Weights of a small GPT-style language model, trained from scratch on English Wikipedia: LayerNorm before each block, a variant of Muon for these matrices.
Each number is 128 + 24 x the weight over its row's rms, rounded and kept within 0 to 255. Layers, rows and columns count from 0. Numbers have three digits each. The size before them is the row's rms in percent of the matrix's.

# up: layer 11 MLP up, 512x128, rms 0.136, rows 103-155, columns 0-127
# down: layer 11 MLP down (transposed), 512x128, rms 0.0328, rows 103-154, columns 0-127
up103 101:111106109152111121108142119162154128164109167078185157134118156120107131115146147121120164118103151085092156136131141129115124151142180135111125113123108134130107149139176181132142134099169104081130122153093149127081095150134118118090143133105114136141140136130122113117167134159103097123151153054136148113134114107147105140143124128082095150133142137117163150142102124125077129150094
down103 102:095123137158161149096142122117182134104126104124113055117127140138138154101145069124108169158133148097139170107157109119151110150114140170147190143119123160139125120141125144119115124153114093105105110128108086098132132113172116153125155129127147175150125123163091145125108110148142108112108101142139102144133127140154098122128123133168128057095146159143154102142127100126105131126095
up104 097:121127110119169146146127126157135144137110134080098128072136098159120137122125065094161141112129143131136093155122147133109111142160125147102149128119136162145125152138136096131135173162173095142140121113078137126091091076121140118149199121109110142064145122141148130130129122119134081138115132140104090120109135151107122164095138149147154151100125071109132130128153129119159095119114
down104 090:100113109158119125153159155151122125139098138155121119149154126126143136119115124118138145132153095106114102111098147086106065126136101157124135126105184125160140118109116136125147103141160135092142155121113112170149099111185092134168157114145127109144144155107144172165157136128112111132102122159091061142099141130121135118158106075133089153135158142100143126168094140091096146130140
up105 097:156119169130183125110129135133129090135115126140105113142121138119148071114157118128126169134115126129116113168100125103100159132142137123145090122127139154135098167129093110084126121153145095139176142160136112155116119113114115140141142140104106118131114123112143157170080094140113147127127086102162148137094153143114148154125160141153120110056071133127112098127130122112131191067136
down105 096:132117128113131122168136131167097158129117082098084136106156120138145141120074133138124122144136152148074123066149126125107122138137124143065108115145169148140090154149118122128100142146085088121144126142157108164131126112142121162145118136160159093152147183135132122123129118134144136170114124138093131074105123143124180124128117174104142127147172110101128095118102092115108159109141
up106 103:124125083150114153119125115142186111162113114109118141156161124115054098129063121117138082127136123130147135140124129129163084175117102110109130174143122132134118115140091116119167108102122140132124093124126163127138114131174175157091134152075131125143104106141142114145152148139136108137108133134127142138167085098109165120140091104149109157163137130124113115069103129122164135125121
down106 100:108115145124121174129142111130110139168134133076165069126121108123166121120173138124107122137139099130086124138178099140132108163112118128154113102080131112090133134132145157097125133136090080113115122133128177112175140129134118144162119136182109139111132130127138181102123137144167156133129081134119144098139117135130122111144093140120192114111153165170110154099109096107106107117138
up107 095:136125113128125114134130124121134106085114128136125098128101141127095069148152176135133136149108117108164132137093072147167087088135166146151158154130134135137151088111148183103119132081113144113096122145139109144151141106139142135090129136160068117145132110109178156139142150113135126147141098145148155101170096124117140137066115124143143146134090134122118127141119174075111140104114
down107 103:105135137125176114112108144101087149148147132092106175154093118150161133132109150164117157103135147153082148132151131158094100110101091107131131145109143167077113132089163120141143123134153102137113107149121126126154164135127128132139091110133148141122125136135123109131150144139151111071055113091125124133155147080118131135142161134082156138098177141177108122100137109127142111160122
up108 096:108159142118121107114174094115102160109141115161149111149112163129139146117103126117154099140141135153139173157101129138127121144118103126119165157094156144140105120116134118085153160125154142088104148142175158113092100089133128077168141150084079139164125109077117145143138156152093129136083130149144124097151110126136153131129110105117123142102104123128172103097103144112110097163168
down108 097:146129125126128142131108088131145117097119129107119132136090119142113136118123135098164165114142173147112104129145129136169154147188182139115152117095114124108084148092113132094139121165136068089095160098136173102087111149081096156168138124112126139126159127097150090095130115152116138141136112161147156110085159129116158131112150111116100121132133170139157101136097123114137155161128
up109 097:111083131095137124184122117152189152101102182139142164151136130122132106145076102160095168119147114144140126105146102148124147139149143151113147136133096132122116100102135134130130098150138146161142116110197123104094104100101142096083175114166161095105128109126133133130150131114153116097139125098139117087132104114109134136110132142155140127097143148103134130128087165138106098099164
down109 104:119112100102138140171120115105155126163144125129153114137081143106106133121142157136143121160162128136149095145117152082143169102107141101074142164124117061095148121119138104174124132122141118145121054129118124127117134120124150127156174108133167115137144168082092137099095127129141142119148086098106129127106131128089181130123103140133153138124121144100138157132110167153161121156106
up110 092:101134137139113110148163078102153109070078188124137121181116183103129110127110148118125123103166179132114084119136119094157083141110120146143119135093167125109158171150143164094129097151143104123113152112143163138100114129126109122149138131121113111103134097117157127136113138122133149142140135096138119119129110120190094165115104124151145115126112167134141096094115155150142106116138
down110 096:113107121156122162101135084142081142123120144099090119143133117116132150122132141093137143119106127141134126161118118123123131186110139165132148103153113093108108146127096114137131130094110154124066128127121116127157119127137119131113129064151145199121168132156131120069188137140118132126135132079106163134121147108177157122138121129117158171119141098106134115142123148109149146083183
up111 105:107144111096092070155096147154099120131127092113142150128152128127116065142124102153111144149119094105139146091168145156147130119142151132101167142126104148109133100147160183116142103081123126148106132140138115134165159146121126165088134095141092157125129135130118132122161143097091118143143111111114167177111127138126175136080114154161130159135123090111136125091131148125159095105156
down111 107:142115086116197179159147121121135133113089121154090154159106125122089108091150177126108096114125139139176128130130112129105151124116105104114109120115163119157125156114095097106099113199122087135141103146103099116140113117106139119127139116117142138117156118146102146148114127168160103149146134128122166092126119126111108163136155092137174129138101131175083138110170118116125157119139
up112 098:112103104106099125158163157114129131083123102141137130180149166173173161131126136169099113097081131140172112114103108156135123147131148135090111117140134126114147135128108124142088117169088131149121130153147134100172160148137120159104155149098138103101111085119102185125106110172192085116120107126142152120149106133113134112134090115150121114135130125136095126101135122093113115114101
down112 098:124132110126151095086102092152110147168160155083087134085161129119097139140098168096147136145144159128115143182171138092137137108126103111153110113098099121146147152089152154114162138122167130110107158076115139133123115098115134121141138070131135109134159138125155080086164140098099114140127159131122153095106148103137103135122169125128125142099145103133165128154140116151128137157133
up113 102:142104105116163112114132132160121139120111177125132156130147119097105140125112119183118094110162148126142132141133162105136098176124194137130118131125140126096126108145074146084125163158111094135144158129115101155129145149122119096142172153113102188103135115133103122150115132133130163096106120141103102075123117080136133127142135133156085151154100134097151177108091121166108118133135
down113 097:076162138163095142117154155102112152122112150119111104132129143153178174125137114091143088146160115140066096119085142132122097146141194185122124140128150094148130143131133144142107162142151141139128179120112125105096156172156127126119138124112128157144120106095115135146135118122138116118134092103094103169145164141135101143126099142147107097132123124106113118118072133126119080142119
up114 106:135068143121034127125124092128104135174116172169147153128119149127146136097133099120115128120113085141110102112130127157120147090094109132108140113122083116139144134120123128114148166133135123124154153122104082109142107141087136141167129195124145098124074162090113134139131147151148167117110099114110129127120127124118145158130108150127106134162193105122129098122137140131149150117130
down114 107:122128138142125144141135142147125121135114125087155086160130139093111137164123148128142123123138138105164161141150113106134164121125133121164133119126131120121124117093137149136173093072124143126106119148127108120113144168132137097121119093154082156147224113150109101095106107091127122080155136127137100177153078103139091082096148105151149130159096136129096156138127150113150112126150
up115 093:149159146113098069091136150102122153135093124093105127147150122130137108122102156147100158137113131115142092130112147097165158116122139172142084140120107163136105139156145138114154144150142120109110153129116130130103145158127102160105144129118102125129135155137129099112135160097136122159157126110095114134141177101194144171153158152065123100105167107114127171107105125120093076111128
down115 090:107134138121171148146118142138114120130122128148143159075110122104128139135135122108163163125167117098147100115169100121168108155152086147133190147121136085164142128109101146142103112143070117110146141109151145122134142119124183119142129134094140109112165092130107137143131105100105150164132122136115111115149105128103068137140132139165099155142079146111100063155115122156150162134117
up116 110:174138094131118098180168113143124134138129078118122125110149113136106122135137064147127157117148146106111108088136123060117163111145144130110144128169156128174123171135116141130112156109133142130157160094117173129117148154109121125166130137159087167139129120089110139135132131073114177108111091110114133144128130118139103113132157146160121124128150108149166104111143140121103068108132
down116 122:103127127108109124114139099107086110129133163108147090117136110149116168074119151161169118082148157081117106133118143167118178156151127116091140118182125102169148133131121121134109135133158109134151150107088096143135104153148116147124113119123110156132127160167102155081138150139131149150126112128131100072135155113156147095124140093125111157146114125143089109156170152131080135151106
up117 101:142136105121144117098091168120145143128134115127110170108073132136095098171140160120131124137146092079156101168109158118136134109143104108142114166144113131121108115140128129111105119109108135129164126096140101114135132128112137130119147119143091146134118147094111181125104101143091183120129165163122145079116094118136164101089144113124138097113113151120171136162171159159129118162191
down117 114:147122131144096095138123087146117140130142159106160166147119147126139140135139146129108111151161149127138100151160159088146111089124123116113166149144148113116115164129111145104086104115172111141061117124136054142104105162100132178151152134131140172164109123132106106120120093171137109119103151128114112107125124129127150136074091150135140093134110085122128149129111160147120157178118
up118 099:095138138125129125132140161077144170106105147103144114159147154138102100124122128101111109123168118122152088099127136180124178124157131136145094140125087125131086096123132144095114164100132120143150125121118123131152125153127105121206151149178145152131098150099141127147129121121175104100127112154140134119196113092146120112176117117075124151112135152126137107108121132133081122116152
down118 096:123137139136136113125147107157118116124113160104174116123127146129133134137164082120119124154144120092151143098094093111163143076170143154084152121122119137134136154128085108145123151133102175137083128087141102137082155076131144165148148114154129110123143122132091098112126127118182120164099173190129145140097138111123087088113147122122112157131109131138135140130131135158100159100089
up119 092:113127158112113121119143097130137125145178120124143146129156143089074112090155116091112170133138115106111128145113135114129108071134117134142098150151107114146129108167072103130128127153095182118127069126134100161131132094137137123146170134114099148119130129153128130159153122071124128116119075117124132136112093100150144114155121099131116130167126119147156107121154183111165176119166
down119 111:109154139135146189122147147151136103116139149131127155110105163118114154142104112140088138096097138109116105136155149153109103119182089080117180154105152123097137112116131127095139105118107145138120130095117142105129132070112167158107119121082091166121124130134143079131126127145122134132087130105101193137100116147157116169150124161159092121162122133147137103127177098132119139140126
up120 106:154163144114091181114146122149128134102145157148130122141158187154092106126127124128139147115093089116139117148140128177126152160141098135118102122148077111102083100130093093131146109158070083109149157152120078089161109109105122152145168124136110134141114120110134131097115136115141101139117087144139148121100104106151129145147156152141148127108170114117091152160144116110151092125142
down120 103:133085091134095085112146139115157139122118133110180142057107095122118112145142164125087149164126161120146137132129150129122149137119163111136097134102119130142116143108152102111131160102174174152152122164170179144129148128133116110085129167133140125104164119128107108140085135106129137123132130107091186099154108129145079113103112091126118117125099122127166105134127170112131158133116
up121 094:142087119112142141112140101137141088146113096102099153145168158108145126157145099139106122128089105173131110101137165192074165115191128109149159126144090146178098109118131116127125106130122099120175117100111131115116150092096158138112101127150133120147085126111150149144122144145157133148117142090148091163152087137120128132133140160136127125128132119077111125135132075139124144138150
down121 096:125156129085084108130078140144115129105162168109147168095100136139118155127117100138153151117103109116147143156139093129152107106102155160138134131076138120133152149134140166114142121124136154115058166150139132090146127126141105147113106113125154115160161121143105150129111121104162124099161119127143091097115177131129110133092104139128115157093091111183148131169091141146121091160142
up122 095:191136119153132096091111143103153106164162112107142124136140150139115128151103155091130155181081107122120142136117094140094094127139163168124130164114159083175138156117127108120117110085105120137171117149113122121140145154126147060142086115138133108109133071109129152158139120123123131121132128129131080147158121162124065116149133122131114132117136166160130150132152167127130138109121
down122 096:079120132099117089125154109074104147099117118146100140117071149116116160120131151127152116163128132108169140140147125142090142107118134099133160174144144128138155098141124148168131135150146143144146086109154116096126113105121111165123131129083104149148127181146120109144115120120133137144137140131108110127119112149106109100118126101163180129151142126126111107092174139154050135100186
up123 102:152094143124100188146117151116133122113132147146142121096091121128117141103124124110127105144093109161101172140077150103101117147155184137152158128093107130126100107139117129091079103111128106092115121133130123145164158130148127119142131131140127120166113154127082154124089147124184134104114147096150139116111108122115155130151162087138092134127084158152104125148120100070134131173098
down123 108:142142094089112157137090108172136121084089158128147131123136138090110148128114125132145161100133148145152135122111164115091150149158103138126108178165154128094156124126162134143146101118111115119117118160161137125145108114151066110149101097076114151187114116117143081113180114111123127085135109143135128123177145160154146100139108136132119103138134144135079144111115081144130141126115
up124 098:093137196134172148127138127134145120099115127102103125108157148078134102145133132123152122140137154134136094135120138122117167129119132170134133165115167157159142134106116141129082120146102134135094111122160150145131171122091085158131107158072136147089107173125121158161139131109118117182131083130108101122080102096129115148170096123120077129107148117092134121141134100108115123155120
down124 102:129140141111141127114128123129138130137141135132121124161139105145142127117136156082108045135154167142109131129116121175125102171142092112114129124123136126134106153120132128086091070125164105130167121082125127158124067131095129141160113145138115103082138178137131148157084166131148145170104150163111118143099111135110123134130096110133168102132182114115110147164129097113100137139156
up125 098:106119126136151119117135105111139147115144121151097152156105098160145117125155109124146135106143085114150140156137164113137097150113123114091114139128147116188138101110107133149139083145134110131144180081091149137110109163132161117153158143149103112120116171138129131121126112078152114156134101118136161134171164100103147132116133080134081118156159092119160108135168104092088166083129
down125 107:106113127137144133126115109110140151130153145129100069157130101164140157137156105163120109119129154145116156149140122138117150128154114125107123065137152085150123132102091158122116132083151117150179140107119113061072082197123133096082115114123125097111092100145143174146134110163134115122147134120135138154133135165137127166127100156112110118141173136133112095103147135146136133119129
up126 095:112147103099122163153092103104128113117125157114127110135134130150091112117097101145121118112128113163156158126118124146184155118145147088118112125102115141133148113156145139138151104111104174134130103165126114146169174167091149130144138145138147104112113125135154109070094144107136143150090128099090164103133103159103190108142142150159149179090112117105095109122138140111174106154131
down126 096:141127149136155151158134173107157114128114060126191139127124108128104120102123112137135143175134143114111123110197105118129126167175119138129148140129107114139135154149100137127094133183126096138094101121120102077152114088127109137136137129146117162179104109150083107168137143139098096129138109115130176146137129104110115100138112115140134106121118098113104108119111156075114151116161
up127 105:160176123101137145106134121130145126124104144110090150157117086095125116107167139157145166139127114127144158118114130086114179137096141080156108125133154129163148102166120147154132125139100158118157135085163137123128168137119155116155160123127076110127154125158173154128109105122112143118108152137104056128111096118124088109115105116145165127125108136138134123085153126141155155079094
down127 105:112076096100100173104124148108131139096128115123074127100119166174122107133106083139139135135135172123104158094154125136125120116117145190120133122159150150137152120131134132099162187129125114144123127139130125136093102099101086128142167078114135149128129146155092140184101134097159161142131150102162160147130123151157125118126111126100145123115139179130123150134137094102099095116121
up128 097:110109125106175154113104130102130137137154133121126105158124121093160094101115150126120121171146095114114122144116134129110172128126141148140104147132187103116154124149079153157100097100143110173123088151163109118132148146164112144124148109130124048127110125138136081145105142108102136144116152108162120140158087092162135100147130139160114116139128158104157142083086165095147149123133
down128 095:169105132158126129163150140075094147125092122148149106112106158128131122163081107138114098134119171110115115131162095076104082128104117158165190103159164148149091138125139110105115122109158137092115152093136151125149142138155152100109110120151147116157086122172154140144142152117142097124125083141115101138118152105142106123118139124109129115141098146163176104128095123160126147128129
up129 098:141132159120126102110155113119172102072172153111115128128116114134093104155105125087095096132131142124185112134149133117088118093137178073136106113139098135143120114125143142131139130121113086154129141163119146135142124162128141113137175120104143096139129107134116126139075139117155102113083131135126151156099102133156142179123135128102100085132138126108067170133172115102098111138156
down129 099:125114121118123121149121108145062133145089161120106181125141114118106150131162133095125095132142137117110138150139131143149132176116111132103142117127113147096088156124128128116128093135177102113153146095095146144088131124140098118114093117132127172119104140137121128132198109125122163131170150108073172131150184118119115116160107152161126142141192146120131087110106113101113121148098
up130 098:111123109123147101111102117088098097092125153149166152139120128113145126126138137126159168130109128136143171120153182170120184142135137159142142170107111171144138141104108101177085172127153144105128131133114117115123131114097122096128159129133126138120124115080115146104116134139107092141094180107122130085144087125081106127105123174112105112123163106133162123115071107120133133162141
down130 094:127140116148140109122117140114124148145143171109125157086123138121115136094107129124114142095161109120102124160092083152165135092154120132119114106133096147121124162123119132114150125153154134119109119150141138114139098124100189114158146106133112143103118123159107098149143151100130102155158108117133147061138178093110094136144104171181149132135067163167098115149141137180146119103090
up131 100:081102090155096121154113137114115150128110162100111155068114108193112156134134156125137110078135129131133120119143130132136123138105153150106104099139121148141147107170149174155134117121132121084098121139117110145133102104140153128174053166099131101133148122107134112139154093130116130125137141133119125128111158085118138125118139112126139186113149121088120175157141120061126133152119
down131 099:131147106131090171130107153154133092113114155108063104112136102151088168149097144118146171130120119121104099122147106115125152116187107141127128145144112132048136115122130139129088160147144139115144102131156153136127160075116163128138118104140151097106132088130129105159119121161121130158149091142109123113121191125148137154160118116127110116128127115126121172143117097117181117162126
up132 101:152120110146114180099152118162132131112115168128134193128112139088119113139077086130127150147099119125138133107148156116148104140067133144127095133078154140131106121118119121127166096156144111141128142118105128143084097099112185086117118150110122113143137147112124122079114113108132135170118130148132127141100141084124095130104149123109155159164132142129160096125095124143179158089157
down132 106:133112072113137152148148131095152149129107102134125149118141163097109096140157164139164102149082081128095114105158115147165103127110106135103111125108126088130119110150137100195160120110128139191102112146097147100095166158127130092103125119138136144153156103164102134126125107124166093141104104136153115127122157117128093133153117123068173136114122145138148142128145133162148146121150
up133 101:113145125130110154094094120131121123118126116145156113141114118180065101102148138106115088118133129145125104100141151165150122141140164118137122160063149106176061134113138123070160105126146150137111133121119134187105159110191142120146136103113114105153099137140148100101125118085123139124125141133141123118155134138151127106126115146151127119128129126160159155076167147113127105093163
down133 104:117160121126124124191134178111126167117143143140149096109145161142102128120081067147142125104132104157163136119091145134128146162122110098144159111139119095108095105118122136161150144155098140166120129138125122137120103114111105119193112137154129167107153137120140073124121097149099136122124155125128137102099130159124148122103171150084194132070147130112109097129112124111134127140118
up134 085:098146107110112141135093138136150167095133132068091123098081121107110085108136103098134138140131129121160113138109148140149157168136122120090127120098133148097124107169147117123144136180154170134139133128136082083068130153123146138121117167092163152083146127126111125095124097160112173130103130102124130104104118124117157126157121117157177138128121130171126115153173148134159140135131
down134 087:147133109176125137098107115110092113144133149133141139161152111157115164143151157161150062081136132102153141108119162091099126141142133152105158107163129130157152158113138119164128159129130139125152165108109107108125089088141139159122109104132110159186162122119091139111128127141126110109123112121096119179138159110167106078114087113092076110113159118123119102117109130145131132159122
up135 097:140108085093132137124153107102127140090146147116131059126121160125141150145098127144145100155148110167127120133129099141103141164103126132148123120073132142108131132121176159123161129126123127076115140146127164167118095182110121193143144119145104149139111133090101137115142111105062131164110164121134118155150136100128140080135146079140093125135130131113156120118130150139143146124175
down135 097:157105140087124102087145088105151103104145150148122154130172119110150141118166168126097146119133148138140143110130133069089081129141121093132106165107116147148146154127117120150159161138152127108144127078150116117130110108112115149150110104109107098115102121138115119157086170122175130200114162116151147140130119134104130147111163132091145145084127124131084158145141103135100113164132
up136 098:116114124150140114115132088117153146159140110140126196126151106155118109146152189110091126121095142105115096140154115149131141149075122097136098128109151147166155156132113107106184086150139115115127128123143085124148097153132083145150105129121145064111141158130146081113125156097112077137154109167128137115123166128130150122157147124155135150111114149152166125104123101122101120123152
down136 100:140142152126142174172095177150100170146122145171138150137128153120149141113109107128133150093158119084156155135139116127117097146149103139120129126113151128125099130113167146140138104101110128156141129079159144128144117103097120200088133157135118147140114106125107136106131082134068075099102114115143120121116132142130152098135127134125176113137089136066108152120174117130092127128129
up137 105:136111123161114135123143146109135116165135117148126130124075116092103100097131113120091155123069127098141135095156132135151181103126149136120182110082115135127156145108121173155139099120121115149128100167119106113109128105110161129123188132145170148111121146134125125130117161086148116150132131119111152096123123144052145119166112124177111115117130178166102154118151100101123117137152
down137 109:150121120108132120168107097154106109124139118140124147138149155108146130148139155136145119147155101135132183170124119126142097108098103118142114158158156139117104091137134115112119132069080138149073176110146160137150119099139112158104138076137104181108140113150127125107140102138118104125163135127109160144158085090142143165098137148106156174130081096099096116132100131131149158111110
up138 094:127134150098135143096120094101166142190135115159139126146138106088146114123146130130148145133139120092101130129104148115098123122153134146086131130100126165141184141112137128140116057111104107160094140140136078128130111138103160120157126140094086124147147136145125183182148125118110115113161115142122085151147110137112111145117126087121121141090169132094109168143143142081108091147108
down138 089:105132125127112156141119145159129093119143089116079149139125162126064129125130120128110123120079098093123152150169082135138174113143097093120143131142141106115120124177113119091135166139180130143128120160147145123102105143117118118159109136148101150115171126171150133108107136123125104109099152137133134119130126123125136161129146090149164112124122198108093084157154135173150086151124
up139 097:162128161108130141153127134177143156099172081144144125131141121121086128133152098123125151118096125174166117143133111128077127116149184103121114155131085105073131119144155129114090107158130141165091142126127098152133122122129139085115143125100107104108148118170109144128126143115092170131128111085141100105173107140133123114143102109130143135112143071128129121150194117107149136162136
down139 111:097068158145097115134116153120136119180121152111118141093136165128135132137170119096158172100120075106160161134166097139130091101108139135120174178137142115176144149129094143130141137111141101106150123094103135103095134083120112131133154118125099113112150103124115159142168146120120126110127142151126111117130104146096157179157120123145144093149140148090128106072126137149129143145101
up140 096:102120160141093090149088174168116129131100142120140094149101112191127132148102130127109125133136100091165106100142094141132119113120150158140150116157144134118141105156068096164110107136153137114164175153132131106155132120171127091085112094117111145157144129095110163111137133118119113128101100156151119129085121100115144141160108133136136112170107123116117156158093170088131145110121
down140 094:122115133074154086150152116127169086175110131103120099137140164091130135119077189149109164154145104141106129138169110119127128130143088134145101119127145127105106100085150120138126142136170164126107084129104117144121167099163108151133119116115102107124152138149132116117139115117106109135116155129144125117110153200154153128143099104151085132103174131143126105105121133166111142090146
up141 103:130085131131136150091129119150136111106175133119116117152097152129126134105114139150111124115129132122170127140076099126156111155143151082078151129142118131183168142127122154107122163090108096163146147153144117093107139138110107123132114140118129113097138116148088113168141132121137112126139107108190173109074135076094100147115126099121173115109105140132157131181174121133130122121096
down141 102:136138152141097099140157097114139112137110152104158108090139137119147140124085182135120165131140116113143097095128110151161152106147126138158136099080136136108112100170107114119120152154110127141133110108056124101087147106180142107093128125154160121119120114109130130126121142096150189140172119153131167162136160145147118161139141142123134153121086123089142113099118112120112121088077
up142 097:124117125134134128151119137126153125104150151082140128098161128144136143112120162163035151159125122156140116133123148142105124134140101145115063126132133136122136181106168144121139152136157161165115135111131118138153154174120085110198139166105131068131117109107154095164142110112094095118140125143121101067134135123136127138119119149130124136117125144160091123123140085123135153119139
down142 094:120138150182059101130149107116108162108143157134153154077154124167122124139139120140128150121170110126141137131100118113120130134124145117101158137180130134187174133133115150117135119107132123143130106107128123143126113137133130153119144113103167165172076137142125135112129089139150119095155126104124151104108158116123149134131061116117088147128162110155070136086106088133110131114167
up143 100:124105112158137143144118097167148191136160112097101089150147173134159068101175123112143115142142121127114146122115137155118093132142144126126130139152128141120120134134133152118119115132166123101148118115113096106119143155100101063125121104122148117111119133107164140104132149146126108133162109133142128090185142149144152124127119134129117153122132099118167192118193122058124158101136
down143 090:113092150161059135130119105121114108140125171191123135096150165168116169164119142117161156121129140129110140161131136118135153140093113115103123128156123139124130117107125106185131175134169155151104136123133099175163135118136178105119143142142112098137130109139123154134108111138125126098096083134100113128118111082123135131096118152110093095135101173103104126155102123124125157144080
up144 098:113128150137137152138070129132151103110120133139136094127173128103178129167110103143148132094112173070131112122134103123158143176102117152085148141124146127106117141149119110133108111099147081145131109136142136133146088115122145106173106120118077125108088131111135108095135149149096145138081118148103087137115153077164127151159123154147118169103127107111169176126143123126126138157142
down144 102:105153130159168115177115117141134123100204110112140128098150135084139103116106158107107128134158113114120136093131118117122172139115162157161119112117164103105128136143103130142146150139097132145138114130079145140122095096139141126121107121151096136172158066113127112107130139134101125103125100149156130130180114089107164175140127128173106053158132134148115124102132139143134127149121
up145 103:124178134116138156157136095157093124141089117174149181134101146135107123121137088110111145114103093085132150131159124169099108181169147152099126146102135124152120132112123135105164126135157154159161187093149088090112144139118111128150123087124112149119095095145135113140103113115163135149107093102159139115152130124065124148093159121125120127136144089142096111117122132129118143120140
down145 102:162160153148137179120108120101180125123125137085079116136129147117113133184159117104080148155097121119134082128079102101099136155082115127088136116086154143187142116127127157110153159130112133089154130164149114142146115117130135110115112149108149168124133104139148113142136115134126151104155123108165095139121100164125101160115089148135127085136118107119137153166107128119101130149148
up146 105:129171121124109090116084108142106118104158117118148131134102108135129121164095141111128156095155133111139158138145096155184133143135133120132142159114149166151121134152141127162118164155138129114101167130167099148152167099064116109105190144095097112127115119156136131119121112081118102139144164070151135136155145156147101136131113158105101132091134072105143140154140102135119148117118
down146 107:133154132101165127104106155124152158161123180104131113074128107127158186157128130141171164078102097140175165150141139123154137120090122063151161149131096133119168110122135145079092147115155127135110110131121111137135154126116125120131154123108116108110105143113140121123157107095145118135170175104149124151167093121110116127071111125127116143130101101116091146112133116140134117112108
up147 093:123167134139140142163079172139131094145132151147114141148096125112099085136104109118154131104171128088084136124101095123107119123108150121106101130133146134125117130143118118098188148136104151072103128120132125175121116109091148158146148133077137097138103124128104115090110126114181119135148082080139161149175117116103120132122133142142146147142086147156161113143138117132137147125183
down147 090:104100122103115163138139105111162136088167123142139101123169117093114082116163161117123158153138155181144121099120152079121115116153090140153152117134132127159084101152115165117096145169128158139130124133100122122105158120110132119134126108159120122114105137149125129170144106118144078149136134150131147131054113105128144124185147108120150124096148123116078153109155138095164114152133
up148 098:098097127140092124113142139136147122146093184113117125145123116169122126157118127167102119144137115098135133127118102101164108144138109106135129161136167108127085093138125166095144119150156121113161131168143132127079157130083156126178123122107138093098096134122102092113077098124136165177114171155112137126147098116111068146145132117120118118089147128163171142139143100144111106151117
down148 101:137093119110095139102116112106133119127133104140138135104079133152113121133136157176154137179133104152153126101134165124129118124132142106098135097094176137119110121145104131150089157157138154103125101124119125124134059117133168112128082108127168125130097168159143112108158091149106175129122184142134115148088121141160127117096155133116140136109126128136135161092178117098164118135076
up149 101:140170108162160129165152120110129153122152114114143113186104127115107142142126150136133170137104129083134104080139117118144149107127091151147105136161184143159119104116134117110144105152150119113139099140119114113137145122124128117111140143105115071193121144143152136090141095108140140161080134125149159123126114109131103080104115146145150135129091104131118118119160146145114163118042
down149 096:154151101096099115126135104122154131122141130150111154137111102136119111113115146118169114119109114126111127131160102080113164137129092120155111087143129110138123157133097090099171147149120107118165156134112130126118137161099135164114138192144183147135144132101178094168081115112105115124153093095157082127089150124123089116170082161146149146117159138141155148147125117163138135127109
up150 104:131119121087157113129144124121125193101117119095164161153147091151122118118074138103140126172106122133106122139115141144118079111121114146140157118147166083126148130127163155164084135144099107162138162096120118122120154126128146136167155135152136145167135131139095124132159164100117146124098085087095102179118140111127105133181167123139110093116154138114155152155154121112142122162134
down150 116:112102120163102098109113149087107168128080096108135164079160126125130112135104147077127084153096123119143096138124132128111159141119113112133132132113135142111104149157133156138062111131117138115120117129170172134160112122141134102140176139124148135133112116128128107119164125144142150111117147152150129157094135132180089141106172119142130125139066139136119151142115179138142100180080
up151 098:136113166133182165127153092129124112127131170107168092102109124177117097139144089119069168131109104167092087152140116146155140113115116109138116114127107130133104110133114104165063111140160104119138142141132075127138150140100071148147153136178131129160122129118112154169111143090134165133143130096108135174126110132134117118142120126144131150170132141091097123133132112133113132118149
down151 094:125098144166103089156097161140121121097101156110128101158132145146127134116116185102155095076139136066170108091129123126135092137127160142145151128158155116126139156165126124113137147102123115127142119113119108122123109118146160136139091147078134135139102181107094135130136130165109106112119097124123092124145161122168096107108099122146100095118159117152152148143161163137152071158126
up152 094:136142128152107158134120173135156141124118100125118126132121126139055077087110125156123106112113132134148164078102121114129163149106126159134130107128151148152106119103136086111136131143168079127162132103103123123121119170119139123087135149131121107090137123122107151144115162161108127181116134092105166126117131146101178116102087097180150166130135171112136132126136141138118145085085
down152 102:137171154103144094125140128113112092147142118089138105102141135121140170108106130150106142092142138102171139084157128121093128104117117123171122145128115166092082159106109159136124103127125130132111135118128103155131096126111131111104106133135127164145156100133169109091149101144127080175156109151142189141144124138140126142133103137101176096134145097161104123094147080180119143162127
up153 105:134125102126179120136160111168152136121137133122167127091158129134092125123110111126129090163163120168157074124149171159118174107113113110063148144078118092134124119153120085129120143103129134134162107111078123138135175164117151101125111153133124130149161138111109135107168114106138168103089150129136091131076115129083120141132108107159114128106100122116121125125139136137103139161141
down153 098:136137144138162106141119107118131104119108124174117110145137130126134149118121131118100142126163122131114097096115140114112114139153129155185152152210106115177163136184111136138120163118114108109112142128135108104184138093153142122084131116184129126102160128117073106158153143088110115112066161101143089117093140119107137099148109125161119136099123120136145100155146127144109128127134
up154 203:156124111099089101160153100153132108116142135137123146160116139176104084129111121172117109151121138121156150161118123124129120134120138128098149139064115156135148135172141114114146117118087080152143148074120087130136125128152114149123158095126098144106099106089144142117159133112135110110140171137133189121119079123126128154106157172123140143168141140098116146101100107080135165152144
down154 112:103143113152085185120145127151148142130118126139121132151133112180119114146122138121117139129106126086125132129125120130106128115143110155123131152105113156116128137147167081135082127157059075149154126092122097143124129128132128139102125148103127133119127123106134098127161130120112148117130126135119255134151112118102106125149129166115124132139154130113130157120109113103118124162134
up155 107:115141119120117113153124152121098123106106165099072125129136087150148109146140125108135122131114091149119089103141164130131129113102154094132119148133113152158132117159148146131153129150131102114121193102098120156117144149126103124151137141130077142130124148154113106133113171083140155163126138123144095183117153176098070130170108141135150183111161097148094104154151102104106147145108